Part of a small language model's weights: embeddings untied during training.
Each number is 128 + 32 x the weight over its row's rms, rounded and kept within 0 to 255. Layers, rows and columns count from 0. The size above them is the row's rms in percent of the matrix's.

# layer 16 MLP up, 1920x384, rms 0.0544, rows 841-909, columns 288-335
size [107 101  99  95  97 102  97  98  96  93 103 101 105  95  98 107 105 103  92  93  93 100 103 107  92  98 112  98 103 110  94 102  99 109  98 102  91  97 102  98  94 103 102 101  94 113 116  98 100 100 101 103  97  95  96 107  99 104 111  95  89  99 101  98  94 107 106 106  92]
[[117 128  75 105 123 124 139 149  93  87  99 162 100  86 156 136 120 153  93  74 184 154 145 149 115 174  95  98 155 129 107 150 206 149 103 132 124 148 101 106 145 140 169 105 104 160 150 143]
 [109  67 164 179 172 114 204 117 130 112 142  97 144 169  97 160 189 108 130 131  98 159  91 184 127 146 135 104 119 160  68 118 156  99 152 170 104 144 156 120  60 131 125 153 154  89 142 129]
 [ 85 113 131 158 153 163 167 147 120 196  48 114 143 120 111 153 165 224 124 100 104 141  97 102 136 176  83 118 147 142 153 111 101 101 110  97 117 151 112 130 131 138 129  98 121 124 128 115]
 [154 176  79 110  93 179 125 127 115 151 106  74  81 178 165 116  84 140 152 130 154 117 111  90 155 129 138  92 130 154 175  92 159 205  92 135 113 161 100 100  89 117 176  95 173 120 143 101]
 [172 171  97 148 111  63 155 150 107  59 135 159  81 163 193 122 134  83 139 155 161 160  94  94  69 118 138  90 169 161 133 132 133 170 101 140 101 121 174  81 169 157 117 173 152 110 174  87]
 [141 154 104 140 119 109 173 119 119 117 147 118  96 113 177 119 127 142  91  81 137 108  96 142 112 191 129 120 127 156 121 107 105 133 127  96  99 139 118 125 160 101 128 141 174 134 182 192]
 [130 177 144 130 149 172 143 142 138 136 163  85  93  95 181 130 119 127 168 168 143 119 120 166 146 131  89 147  88 111 147 118 161 111  90  83 110 107 149 139 135 158 140 116 167  95 139 145]
 [103 143 136 118 127  88 168 127 130  76 127 114  91  45 116 134  80 128 131 103  96  94 122 130 201 175 105 131 106 144  32 128 133 155   5 148 111 110  91 120 157 169 135  89 118 135 121 140]
 [122 134  99 147 201 140 145 161 131  79 129  99  93 190 114 165 121 132 126  64 138 151  88 177 132 131  80 186 142 144 108 132 141 189 145 177 140 140  51  95 161 136 170 127 132 108 144 158]
 [127 134 185 171 136 163 181 125 139 125 158 152 145  85 160  96 152 138 163 139 135 173 144 137 127 138  93 106 184 108 154 113 111  80 129 122 146 135 139 160 182 135 151 121  84 101 126 101]
 [167 111 182 125 105 136 151 114  85 144  95 132 129  75 103  83 146 178 149 113 131 137 107 106 155  54 160  72  91 112 123  99 165 178 107  91 143 174 126 100 117 205 155 136 175 119 153  31]
 [135 118 165 164 118 138 142  94 184 125 130 125 134 128  79 112 145 142  84 134  73 151 109 151 104 131 177 130 171 100  97 112 173  87  73 119  92  98 148 116  33 130  98  85 120  73 160 124]
 [ 86  74 119 142 105 171  94 145 141 143 128  89  85  41 117 168  98 122 115 141 143 156 117 100 155 192 189  79 123  98 119 130 143  89  74  81 118  90 147  63 106 169 125 132 143 134 130 119]
 [133 142 170  90 165 149 154 155 138 106 161 136 133 134  66  87 135 189  91 128 150 159  97 158 151  80 118 111 192  97 130 132 184 179 112 170 162  69 178 109  93 125 110  71 147 139 145  78]
 [ 85 157 100 148 149 185 120 189 172 132 113 103 160 131  72 119 178 215 149 121  98  76  81 128 142 197 136 132 131  91 161 139 106 129  90  88 112 112 107 130 188 136 123  85 130 136 170 118]
 [218 187 101 126 143  91 146 160 128  77  82 122 146  90 126  87 168 142 186  99 144 159 103  93 164 172  95  57 120 188 137 140 130 151 128 140 106  82 126 163  98 114 196 149 152 181 147  71]
 [129  64 163 150 149 158  85 156 155  61 119 102 125 113 201 175 129 117 136 139 146 148  97 135 183 120 104 120 159  85  88  88 116 116  88 157 133 139  53 127 116 108 105  98 166 132 122  72]
 [203 233  81 159 164 146  90 142 125 112 135 128 120 131 150 153 153 108 134 112  82 126  96 144 166 187 125  96 122 165 116 150 148  74 171 125 163  54 119 168 110 155 121 129 166  91 119 127]
 [167 165 121 149 128 114 101 164 171  93 135 157 140  65 192  63 103 129 126 158 141 102 139 161  98 133 117 127 130 108 150  74 132 181 174  82 156  94  89 149 111 119 140 120 153  85 197 109]
 [115 124 124 128  70 135 111 140 158 137 148 149  82 109  98 142 125 164 195 135  83 141 134 169 154 202 143 120 123 133 130  67 122 131 148 144 161 138 103 117 117 170  98 100  98 127 152 167]
 [158 149 145  76  99 152 149 155 130  83  73 144  29 113 203 125 114 208 150 157 132 127 118 130 139  98 156  70 140 138  61 146 144 129 152 107 115 105 102 162 136 119 134 128 131  94 155 121]
 [154 172  84 128 206 158 193 166 191 139  98  87 101 128 186 147 144 120  99 136  77 116 188 129 197 120 128  94  93 172 112 101 136 163 139  97 141 131 163 200  72 107 130 104 128 145 163 175]
 [122 173  95 120 199 151 162 119 180 130 132 146 186 143 160  57 161 141 105  67 170 124  95 169  95 123  88  96 139  87 126 120 146 182 131 118 103 128 143 148  69 128 129 166 147 161 103 160]
 [123 113 155 146 202 171 143 158 106 126 167 128 100 125 195 129  75 142 150  83 163 209 113 156  99 146  52  89 136 119 139 134 151 132 106  97 109 100 119 136 155 197  94  93 108 142 124 120]
 [173 147 123 157 131 131  75 102 193 165  78  75 159 157 152 104 110 195 177 120 125 169 120 151 103 119 160 142 154 162 121 138 200 144 123 118  96 107 136 159 131 146 127 106 135 110 153 104]
 [156 162 130 102 155 176 155 171 102  62 129 112  96 145 139 131 133 156 231 106 101 159 169 186 189 144 141 117 212 150  81 100 152 119  70 131 145 111 156 101 147  96 135 150 135 107 141 116]
 [160 178 147 144 124  98 181  82 194 123 136 164  58 103 113 134 142 147 129 177 120 122  77 118 110 132 103  60 108 124 140 118 181 212 135  63 134 117 174 198 121 149 145 152 139 195 153 142]
 [127 125  87  96 140 168 116 139 144 119 139 107 114  65 137 136 104 136 157 105  75 125 120 127 156 155 141  66 153 117 150  98 104  77 111 139  97  91 116 116 161 106 141 118  99 132 106 111]
 [102 109 166 165 159 134 177  94 126 163 174  70 133 111 134 108 167 130 151 135 116  92 138 128 203 157 141 136 137  95  57 157 133 176 121  99 159 174 110 153 131 134 146  87  99 156 105 108]
 [ 69 140 169  88 152 174 135 152 107 169 109 124 139 167 115 134 109  90 134 134 124 111 159 157 163 157  86 141 165 163  89 150 109 189  83 127  61 118  97 117 116 141 217 157 177 111 127  87]
 [ 82 115 132  87 177 171 178 139 120 134 135  97  75 131 129 140 148 167 167  59 159 104 161 199 171 122  86 134  60  82 137 107 143  99 130  70 157 102  85 223 132 113 105  79 123 121 145  97]
 [107 113 123 114  93 137 177 118 111 143 136 121  85  68 106 117 150  84  99 146  69 103  95 167 126 182 118 121 149 122  92 108  88 104 124 105 142 167 139 148 107 155 156  90 172 136  94 108]
 [104 107  76  36 151 187 133 123 202  94 138  93 130  34 118 143 152 127  90 134 172 136 120 111 131 110 125 139 177 133 153 108  85 103 114  64  93  89  65 154 127 128 144 132 116 164  37 112]
 [ 75 140 147 143 129 156 150 145 102 121 123 180 165 104 103 109 181  94  94  67 147 161 118 139 126 185 142 105 107 120  48 108 129 128 124 114 124 161 131  94  91 181 142 134 146 167 128  83]
 [118 111 115 129 170 123 151  97 121 110 135 105 120 101 131 113 110 171 112  96 129 154 165 132 136  29 146 109  87 142 133 120 179  85  95  93 139 106 132 100  49 149  85  96 122 108  73 160]
 [107 125 167  43 166  92 152 129 177 146 114 155 145 102 152  58 127 104 103 106 114 137 129 176 132 117 140 155 144 198 133 118 115  85  83  78  30 108 122  96 109 122  94 117 138 119 139 110]
 [138 173 134 149 166 132 107 171 116 129  79  54 121 224 101 157 138 125 122 119 155  77  86 174  85 147 129 116 126 148 133 156 174 142 131 172 146  83 124 104 138 106 156 114 143 103 191  90]
 [ 96 160 192  37 124 109  81 137 222 156 123 141 100 132  81 117 125 157 158 133 172 171 116 166 127 141 181 120  97 172 155 115 130 144 141 144 120 166 129 141 107 136 120  63 110 128 134 100]
 [162 113 131 150 173 104 114 112 161  51 174  67 115 162  75  72 145  80 110 109 131 167 143 154  83 159 142 101 149  99  66 152 163 185 158 146 132 170 118  97 100 103  85 131 145 147 137 105]
 [ 79 182 118 108 102 164 159 170 105 159 115 149 117 103 106  76 129 150 130 113 141 136 164 134 195 169  97 128 151 121 110 109 149  95 120  86 134 171 142 167  60 150 148 141  96 139 167 171]
 [110 114 175 110 159 135 111 125 143  74 124 115 117  96 199 149 173 165 123  97 128 104 140 153  88 125 165 131 132 137 104 120 170  94 119  44 113 138 118 167  92 162 182 111 151 121 142 129]
 [136 106 114  69 159 130  94 136 141 119 105  88 122 134 113  81 127 108 182 191 108 108  99 163 127 145  75 163 120  78 114  99 148 113 108 110  81  95  91 147  80 192 139  99 127 103 107 122]
 [117 114 111 168 150 111 155 134 194 118 136 123 115  91 138 113 163 161 141 179 118 122 127 140 105 171 102  47 167 163 140  38 109 126 157  87 111 133 179 147 128 177 141 116 165 113 142 147]
 [144 130  95  96 150 120 153 126 150 126 137  97 139  66 200 134 126 108 156 105 105 134  98 133 119 138 121  95 154 151 157 106 143 162  90 134 128 106 100 135 131 123 141  93 125 144 186 114]
 [146 164 128 106 134 189 159  97 181 139 139 146 120  67  74 110 136 169 108  75 169 105  48 129 129 196 133 114 120 106  59 101 166 149 182 103 184  84  96 123  94 172 193  36 146 113 116 141]
 [ 98 125 133 133 106 159 158 115 116 130  87 177 142 122 152  69 180 129  92 153 120 189 131 164 107  81 109  97 163 154  84 124 141  97 148 106 158 144 144  81 160 122 154 160 135 131 150 121]
 [176  92 111  98 134 130 126  98 168 156  95 100  94 134 141 106 117 119 206 144 126 102 163 160 148 111 118 143 163 147 101 180 115 111 172  68 147  72 194 130 121 120 148 101 108 129 136 148]
 [180 107 133 119 131 173 126 176 184 109  53 114 123 106  76  82 172 125 129  85 159 145  86 147 125 126 156 117 199 134 108 111  96  94 128 101 134 135 145 165  89  91 109 125 175 117 125  96]
 [104 114  99 125  97  82 153 147 192 116 156 133 128  96 169  90 179 119 176 149 111  95 168  73 129 136 152 110 183 126 124 104 131 121 123 135  85  78 172 107 139 117 227 136 156 116 122 129]
 [150 153 128 120  96 118 111  92 127  89 136 106 135 108 153 106 109 154 144  87 107 175  59 150 121 133  87 147 172  79  84 144 148  71 157 120 170 121 129 191 173 132  91 138 185 140  81 146]
 [ 99 116 135 146  96 131 169 177 160  97 103 104 168  94 148  88 165 116 116 177 118 186 114 120  64 111 105  84 147 136 112 101 139 120 133 105 115 145 139 140  97 129 139  42  91 168 115 181]
 [156 171 136 115 137 144 106 123 140 181 146 123 168 186 132 156 183  94 103 119 122 163 131 117 144 149  35  98 103 141 151 148 115 118 152 163 178 118 129 126 140 106 152 135 167 125 129 144]
 [130 163 114 154 128 112 228  96 140 163  48 158  97 140 131 118 132 128 117 123 133 151  51 127 130 144 117 102 126  71 129  64 160 107 145 127  91 180  55  76 104 157 127 132 132  91 134 175]
 [ 92  82 174 162 108 157 192 123  96  91 162 148 132 108  82 155 146 165 169 138 133 132 125 120 100 173 115 162 185  99  84 166 133 121 107 124 122 178  69 152 113 198 217  91 186 137 156 115]
 [112 171 145 102 180 107 154 142 203 154 140 142 118 119 141 105  78 162 188  86 123 191  82 119 117 160 131  96 176 108  86  69 136 134 129 101  68 118 102  91  80 183 100 152 187  75  92 133]
 [147 109 187  70 159  85  98 162 137  58  62 120  74 131 136 117 151 125 119  53 158 124  93 138 137 109 113 142 102 133  97 146 111 187 137 166 123 159 124 137 130 121  79 126 150 145 128 122]
 [145 106 126  92 121 151 115 122 141 136 103 137 150 135 117 128 195 195 107 139 140 147 103 103  60 131  44 126  95 129 119 103 162  71  88  90  88  90 114 145 134 137  92  90 107 113 166 173]
 [198 211 135 149 102  67 164 165 119 156 122 130 175 130 230 194 145 134 112 131 127 132 123 203 129 108 181 151 110 123  78 154 175 183  89 116 123 142  61 124  56 150 104 152 110 177  97 143]
 [ 91 106 186 124 131 114 102 119 127 120 160 119 114  75 125 129 116 105 190 108 129 162 136 161 106 165 115 120 151 183 141 128 185 155 124 114 161 126 132 110  80 163 169  92 132 154 175  68]
 [116  86 127  11 135 142 172 132 122 140  63 127 117 122 117  96 150 156 167 125 170 134 183 125 103 160 126 151 197 119 141 104 123 104 128 126 125 131 113 173 174 168 131  92  72 139 163 116]
 [110 136 165 104 112  94  96 113 137 150 135 225 126 179 105 114 164 130 133 180 147 159 139 135 136 198 158 106 156 154 142 109 150 120 145 149 135 149 147 130 147 116 139 121 153 122 144  75]
 [117 119 119 122  92 129 120 103  93 168 157 115  86 131 112 164 126 141 149 198 137 175 181 152 111 108 172  99 173 184 121 127 170  92 121 139 117  75  73  54 166 137 168 130 150 125  93 150]
 [139 159 114 137 191 105 180 187 179 113  98 120  96 114 202 142 149  96 166 136 123 123 135 150 119 199 121 109 111 159  97 141 153 167  94  95  84 121  88 175 108 170 169 119 159 119  53 126]
 [103 142 102 118  69 142 128 122  95 177 156 128 107  99 196 146 127  76  82 101 136 140 143 160 110 117 125  99 128 124 137  99 122 159 116 109 133 130 141 115  41 141 156 110 136  93 141 177]
 [121 111 111  76  93 104 159 157 160  95  37 168 117 134 115 124  88 158 157 118 120 130  74 144 156 165 120 111 124 110 125  90 135 172  69 150 129 116 139 148 150 145  88 124 116 103 115 114]
 [201 133  77 151 139 125 120 133 161 130 159 170 118 147 123  95  96 186 197 102  81 119 135 146  95 146 131 134 112  88 128  95 163 142 140 167 167 126 134 126 119 106 147  55 192 124 101 161]
 [104  92 151 106 111 132 142 157 107 143 113 130 125 106 119 174 118 221 176 132 113 228 129 146 151 118  70 102 168 187 125 102 173 124  63  62  85 164 123  76 142 160 187 139 133 115 189 142]
 [109 132  49 107 131 136 127 135 192 123 192 140  98 127 137 146 165 182 110  89  96 151 110 148 116 144 153 143 112 118  83  93 117 130 166 120 119 122  97 162 112 147 154  98 125  97  94  96]
 [148 134 104 120 153 184 125 168 128 119  76 123 106 110 126  76 105 145 149 111 133 111  93 142 114 171 111 106 111 103 109  94 102 154 130 146 203 132 137 136 148  99 153 104  91 144 159 169]]
# layer 16 MLP down (transposed), 1920x384, rms 0.0504, rows 841-909, columns 288-335
size [105 101  99  98  98 104  96 100  96  97 105 106 105  96  98 104 100 101  94  89  93 103 103 105  92  97 105  97 103  98  97 104 101 108 103  97  95  99 102 100  93 100 103 103  97 119 113 101  95  99 102 103  99  99  98 105  98 105 103  97  89 101  98 102  93 106 105 107  96]
[[145 115 129 105 149 149 147 154 149 143  91  97 126 125 118 163 155 163  92 108 153  74 113 147 175 123 151 127 146 103 148 137 153  43 197 164 120 164  47 160 109 111 137 183 185 192 106 113]
 [114 123 104 158 119 173 149 102 130  79 121 105 108 104 165 105 129  76 149  94  94 154 145 119 143 150 142 113 127 139 113 143 156 112 146 204 143 119 134 119 129 186 109 145  59  72 200  98]
 [153 114 172 112 117 169 104 117 113  85 125 133 119 135 103 126 160 109 162  75 131 120 105  63  84 181 139 165 105  96  99 176  97 122  78 137 107 162 131  98 118 135  90 164 149  77  97  32]
 [153 126 112 111  97 133 111 105  52 112 131 104 121 218 176  72 137 103 155 158 130 135  75 159 121 120 144 133 130 144 150  75  86 126 131 175 110 115  76 100 152  58  70 123 210 127 157 143]
 [150 173 185 139 136 115  92 120 107 112 142 125 134 116 124  92 104  76 136 137 201 110 109 202  56 127 144 136 144 133 165 146 144  82 124 161  78 131 111 127 150  97  57 138  82  62 145  61]
 [ 95 123 136 122 121 142 129 200 146 126 152  60 136 126 125 120 146 102 116 131 104 118 129 114  99  49 216 110 136 128  77 130 128 166 105 164 146 140 114 199 127 118  89 148 103 147 165 131]
 [132  79 168 200 152 168 135 148 105 205 106 151 113 123 135 158  86 109 150 134 176  71  87 128 151  94 114 196  96  99 179 100 118 137 145 116 175 127  81 138 123 103 166 126 108  80 181  80]
 [147 187 124 122 145  74  79  95 121 127 130 116 102 142 116 147  50 134 171 103  65 110 143 158  63 145  89 105  93 102  54 140 164 177 154 153 127  85 144 123  92  65 129 137 138  65  94 162]
 [133 109  89  37 154 179 164 120 112 141 118 142 148 124  89  84 149 171 169 127  91 106 101 128 111 142  85 192 153 141 145 160 111 107  85 142 120 137  99 139 127 120  99 170 146 138 133 145]
 [161 190  87 137 151 154  95 128 102 108 165 159 154 155 116  98 163 156  86 111 114 179 143 114  65 187 107 104 183  73 141 126 115 129 135 184 149  72  80 101 133 153 116 123  80 105 143  38]
 [171 111 138 167  70 136 106 178  83 113 142 111 129 119 110 100 134 103 166 163 104 160 100 105 107  63 192  91 131 154 118 156 118 113  92  93 132 160 144 114 134 148 187  86 149  82 141 101]
 [140  89 108 132 133 113  72  83 118 121 106 149 149 127 135 132 134 127 138  87 100 127 112 163 121 156 138 115 127  46  88 127  91 135  59 111 144 159 101 127  95  79 150  88 114  79 176 177]
 [ 50  63  99 186 134 134 125 165 174  55 153 132  94 117 140 179 120 124 132 127 107  81 175 113 190 177 141 107 132 144 124 173 118  72 131 207 101 136 185 105 133 181 193 157  65 181 139 150]
 [ 69  78 139 128 193 139 163 162  89 142 105 120 174  94 160 129  94  97 142 165  92 118  98 147 121 107 118 184 145 119 112 169 129 169 131  98 136 119 159 113 109 148 160 125 122 150 106  82]
 [114 208 121 191 160  88 135 181 152 140 163  70  47 100 128  85 152 143  67 119 110 120  87  77 102 141 127 168 119 111 138 141 127 120 153 132 177  77 106 141 123 119 128  84 123 101 157  99]
 [102 115 185 149  48 101 103  94 208 127 124 163 122 126 100 120 171 143 135 121 103 124 133 148 200 142 148  93  80  65 202 151  83 170 116 173 117 122 153 102 120 104 152 110 149 128  90 114]
 [136 160 168 120 124 135 138 138 147  86  98 134 125 163 109 131 102 143 130 157 120 126 149 121 111 127 152 165 169  22 106 130 161 138 142  85 180 140 159 153 124 136 130  96  74 152 110 126]
 [112 123 148  82 182 112  84 126  78 166 132 205 152 119  91 123 138 141 151 176 149 111 116 177 128 156 131 116  67 131 160  80 145 101 114 119 103 118 124 196 115 128 115 117 125  79 162 128]
 [145 106 116 162 144 121 130 112 138 174 163 183 136 100 156  87 154 182 174 119 125 161 155 142 115  86 135 168 120 140 173 201  56 186  86 140 155 120 119 154 107 163 121 124 113 129 186 112]
 [136 133 144 152 103 128  76 156 104 127 165 148 104 160 151 141 150  71 133 117 107 145 160  87 148  69 153 182  93  77 162 182 159 102 101 144  72 131  94 129 134  97 119 133 112 134 149 115]
 [ 99 144 151 163 121 148  69  79 114 123 134 210 108 110 152 190 104 168  98 174 178 116 112 138 129  96 151 114  82  91  58 181  89  60 108  83  92  63 170 148 131 157 120  95 137 104 124 111]
 [174 105 136 136 185 159 152 154 165 137 131  95 123  39 134  64 154 108 150 101 104 122 172 138 125  83 138 148 144 173 116 130 105 117 119  39 120 156 149 125 105 133 142 136  80 162 121 123]
 [137  79 182 169 140 130 107 129 138 132 120 151 193 164  97  30 159 127 103 166 124 128  95  83 129 138 109 109 173 126 164 130 181  96  87 141 137 141 155 153 149 102 141 156 119 185 168 150]
 [148 147 130 117 163 221  55 207 127 108 144 143 103 144 123 194  42 116 138 131 138 161 161 164 161 146 103 135 195  86  55 132 143 121 109  99  97 163 130 119 132 167 101 201  82 133 153 102]
 [117 120 113 113 161 166 143 121  71 151 110 122 152  86 128 112 141 162 127 169 161 112 113  79 130 140 131 128 146 133 152 168 182 133 165 131 108 166 132  93 203 180 160  98 133 107 136 117]
 [133 100 134  78 110 146 199 105  53 101 110 127 107 201 131 138  91 123 133 101 114 145 132 225 175 122 175 184 222  83  80 122 133 104  84 202 134 105 176  70 158  91 145 122 127  83 144 164]
 [111 118 189 150 103  81 145 145 106  99 129 152 154 114 154 139 148 202 184 156 104 144 127 108  99 106 128 150 181 174 111 146 102 106  98 153  96 143 135 110  97 106 154 158 172 153 185 122]
 [ 78  96 147 134 145 160 129  76 199 128 132 154 132  96 130 153 102 105 148  99 123 105 176  65 118 185 151 137 180 103 107 137 154 123 151 190 105 171 133 146 192 133 131 145 161 127 150 138]
 [188 128 154 140 135 113 169 127 134 178 140 120 117 156 106 124 137 114 141 178 145  95 127 126 194 149 157 159 133 124 110 137  58 178 116 141 108 184 131 155  81  97 101 135  55 189 144 162]
 [ 45 134 147 122 168 134 117 124  77 172  87 180 118 152 109 130 139 142 131 159 114 133 131 135 137 105 154 122 136 144 127 134 114 108 140  67 106 124 102  96 189 134  69 165 157 108 105 102]
 [122 166 136 130 104 153 118 126 158 149 148  98 156 167  89 104 147 146 131  97 155 193 153 160 165 146 115 145  98 113 100  66 111 141 159 115  97  77 166 150 100 161  45 100  74 112 181 122]
 [ 76 103 158  82 170 163 163 125 105 148 160 136 142 114  97 111 119 168 157 153 126  81  92 190 140 159  81 112 138  92 125 184  62 110  73 178 135 166 117  85 124 148 118 123 162 146 121 154]
 [129 152  86  99 156 193 110 117 146  82 141  94 176  96 125 153 127  80  74  92 132 122  92 135 160 158 112 148 166 104 138 123 176  56  91 106 111 138 106 156 185 255 107 143 144 161  93 154]
 [ 83 120 157 163 108 116  71 102  67 181 111 125 100 144 137 171 106 203 151 168 116  97 127 109 118 102 122 138 109 109 121 143  57 117 123 144 142 107 148 121 128 141 172 159 140 108 127 114]
 [ 54 115 128 151  44 111 152  77  91 122 147 114 194  74 145 115 121 111 129  63 111 105 120 120 137 152 151  91  28 155 131  92 143  76 140  90 130  96  94  77 119  87  72 159  75  82 129 134]
 [141 112 127  96 150  66 177  94  76 128 138 146 111 138 145 121 117 129 147 127 101 127  99 137  76 127  90 188 115 113 148 113 136 126 111 138 103 152 132 147 177 116 137 136 128  91 132  48]
 [115 108 107 187 106 157 106 163  99 137 110  99 131 186 107 147 140 121 131 103 121  39 133 122 151 110 107 142 110  95 122 205 135 137 184 145  96  94 106 102 101 161 141 179 102 102 144 144]
 [112 131  88  80 105 163  76 155  87 145  95 121 152 126 129  87 162  52 141 143 131 186 170 123 161 162 118 111 124  68 166 170 122 126 110  78  75 161 206 170 132  98 133 109 115  91 102 121]
 [175 170 141 232 163 153 155  82 116 151 157 132 159  93  77 115  89 105 166 108 166 181 199 126  67  84 130 101  99 137  96 135 181  66 158 157 145 168 105 117 148 146 136 120 181 112 155 112]
 [ 57 171 156 135 109 171 164 168 125 162 170 130 109 117  76  74 105 101 138 142  85 144 101 110 154 123  72 113 115 148 121 174 111  98 149 114 156  98  91 120  97 139 129 185 131 141 168 142]
 [152  53 128 116 162 168  81 160 156 102 136 135 104 109  97 118  89 169 153 154 117 103 158 118 124 124 145 156 153 181 117 169 144 128 144  71 109 131 113 151 126 175 165 179 138 105 110 139]
 [129 169 112 102 135 155  74 158  70 188  82 132 160 107 162 163 104 166 161 132 117 112 198 148 119 101 121 177 137 139 137 111 102  60 210  91 169 137 115 186  72 158 102 117 108 140 110 124]
 [145 144  96 189 107 132  94 163 171 105 167  90 155  87 125  93 155 155 157 116 116 160 144 146 125 126 145 127  71 161 111 101 117 171 136 112 133 134  82 173 154 102 175 150 142 125 148 156]
 [159 101  98 133 157 128 157 165 139 137 148  80  90 136 166 178 180 101 162 169 100 124 147  79 100 106 105  78 121 135 176 104 134 158  70 161  63 153 169 106 116 101 119 156 151 110 186 127]
 [117  99  85 105 142 171 174 173 122 123 119  98 142 124 161 183 114 182 104 111  57 169 190 121 146 113  96 121 130 152 158 123 137 199 117 143 127 145  64 126  95 121 124 156 148  74 162 145]
 [103 157 144 189 131 168 150 196 105 131 130 122 165 160 165  78 163 123 148 137 117 143  91 107  57  84  84 111 131 152  93 110 104  84 155 113 130 152 158  93 128 131 124 163 161 147 148 132]
 [108  85  86  87 129 107 141 116 147 193 113 116 122 135 103  98  77 154 175 119 123 127  83 104 168  80  71 145 140 129  89 182 111 127 119 112 158 115 146 108 156 111  95  98 144 103 157 174]
 [127 117 112 187 138 139 181 143  93  87 106 128 119 156  52 129 151 190 101  91 107 116 180 121  42 138  92  87 137 160 159 118 174  89 207 118 145 137 153 117 155 122 117 202 131 168 115 115]
 [147  84 170 159 178 174 106 144 113 129 132 123 122 190 160 137 125  82  99 129 141 137  84 128 151 114 108  79  93 163 128 135  91 147 127  98 126 183 161 142 114 154  52 113  99 162 201  86]
 [110 150  93 109 141 146  79 129 192 134 120 164 140 112 159 140 143 130 123  85 101 166 145  95 138 113  94 160 148  59 110 141 133 126 160  87 153  33 147 161 110 165 138 151  96 140 126 177]
 [153 101  68 146 176 169  98 131 183 127 176 131 117 161 101 160 175 137  61 146 127 163  99 109 120 136 129 165 108 105 118 115  72 150  84 144  61 131 119 197 155 135  87 103 124 126 178 122]
 [138 109 151 136  95 158  97 137  78 143  74 123 150 108 111 149 147  95 100 155 134 108  87 142 148 142 125  72 146 112 109 130 111 106 158 106  99 131 134 114 137  78  93 119 107  95 108 150]
 [104 144 180 183  69  80 128 131 122 168  57 148  98 194 157 143  91 131  85 131 126  76 136 128 128  95 164 152 130 194 105 135  86  97 123 128  84 162 153 205 142 139 100 146 136 141 152 171]
 [159  94 123 210 129 174 162 118  95  98 110 194 146 132 103 197 134  72 147 194 148 120  84 106 137  74 146 135 127 115 139 178 143 186  93 114 169 155  68 129 112 152 128 133 149 182 171 123]
 [ 56 126 172  61 140 147 171 147 117 110 147 129  60 158 101 105  91 131 204 120 133 169 186  94 124  83 146 139 114 152 150 125 106 126  95 165 132 125  99  85 146 144 113 195 125 150 101  68]
 [131  71  88 157 147 113 104 167 128  82 102 163 144 110 102  78 117  81 137 122 121 157 147 106 137 130 104 131 142  91 173 138 119 123 122 173  81 130 113 183 189 114 184 121 115 104 109 160]
 [190 116  94 121 128 129 101  96 137 135 142  98 176 166 152 114  95 131  90  91 150 173 105 147 109  87  99  64 124 132 137 150 113 173 111 114 127 101 188 100  89 114 173 110 123 119 153  94]
 [102 143 133 115 102 117 119 132  86 130 127 109 104 106 126 129 113 123 118 159 133 127 101 164 171 116 114  77 154 160  80 190  77 162 111  74 126 133 103  89 165 170  74 158 148 190 103 179]
 [ 89 146 165 149 141 160 117 154 112 125 126 108 141 156 127 142  98  94 132 126  63 153 123 129 143 168 145 153 109 171 124 122 170 172 183 187 129 151 129 139  76 144 146  77  80 155 176 169]
 [139  95 117   5 131 133 183 149 165  42 157 124 112 103 132 114 117 188 165  57 156 122 142 169 127 150  98  91 171 121  90 121  87 146 134 121 113 140 104 125 131 211 154 136  73 115 121 118]
 [111 115  90 151 168 150 133 115 109 137 138 143 199  90 135 126 125 167  68 155 135  95 137 109 155 128 128 140 118 137 106 147  74 202 103 122 140 150 117 145  95 192 104 133  86  92 167 110]
 [164 115  82 131 122 104  83 142 142  98 138 145 121 128 125  43 133 112 140 146 147 108 150 146 135 117 122  97 159 138 137 188 128 122 148 118  97 115 128 208 185 164 158 113  94  50  70 182]
 [128 119 107 111  99 115 117 174 222 103 105 150 101 118 127 153 153  86 137  73 162 137 114 101 152  98 165 119 115  85 121 150 118 138  77 130 135 191 110 154 143 139  78 139 135 121 116  81]
 [ 91 166 191 155 107 123 154 111 131  97 171  59 129 114  88 138 231  73 125 155 175 157 147 111 110 140 121  90 146 159 120 168 134 130 124 176 102 156 142 112 106  87 112 104 130 174  98 131]
 [126 104 102 114 154 114 164 156  64 127 140 151  87  80 108 110 178 136 143 126 159 174 165 115 175 119  48 141 101 154 131 120 164 136 154 110 125 169 125 105 144 177 141 103 125 118 131 102]
 [124 212 105  91 181 139 124 181 138 145 102 143 106 125 159 125 108 134 100 103  92 171 150 183 118  86 133 163 110 101 133  81 189 119 122 173 180 132 126 173 144  88 144 105  77 118 134 170]
 [110 124 108 136 127 163 107  75  95 115 151 145 119 140 127 117 178 178 105 143  87 165 141 116 108  39 154 120 130 150 147 145 181 106 165 113  95 211  74  82 156 144 106 142  98 170 156 177]
 [ 93  95  92  77 176 122  72 181 116 100 102 171 164 144 147 153 161 172 128 132  67 103 134 119 103 120 142 100 110 137  87 119  86 118 125 184 128 110 128 143 147 190 142  82  92 141 128 106]
 [155 160 149  62 130 145  87 162 101 130 129 182 119 105 161 148  99 112 123 203 141 115  93 104 139 140 110 131  63 138 114  78 115 101 154 140 129 206 122  95 145 137  71 132 129 136 139 105]]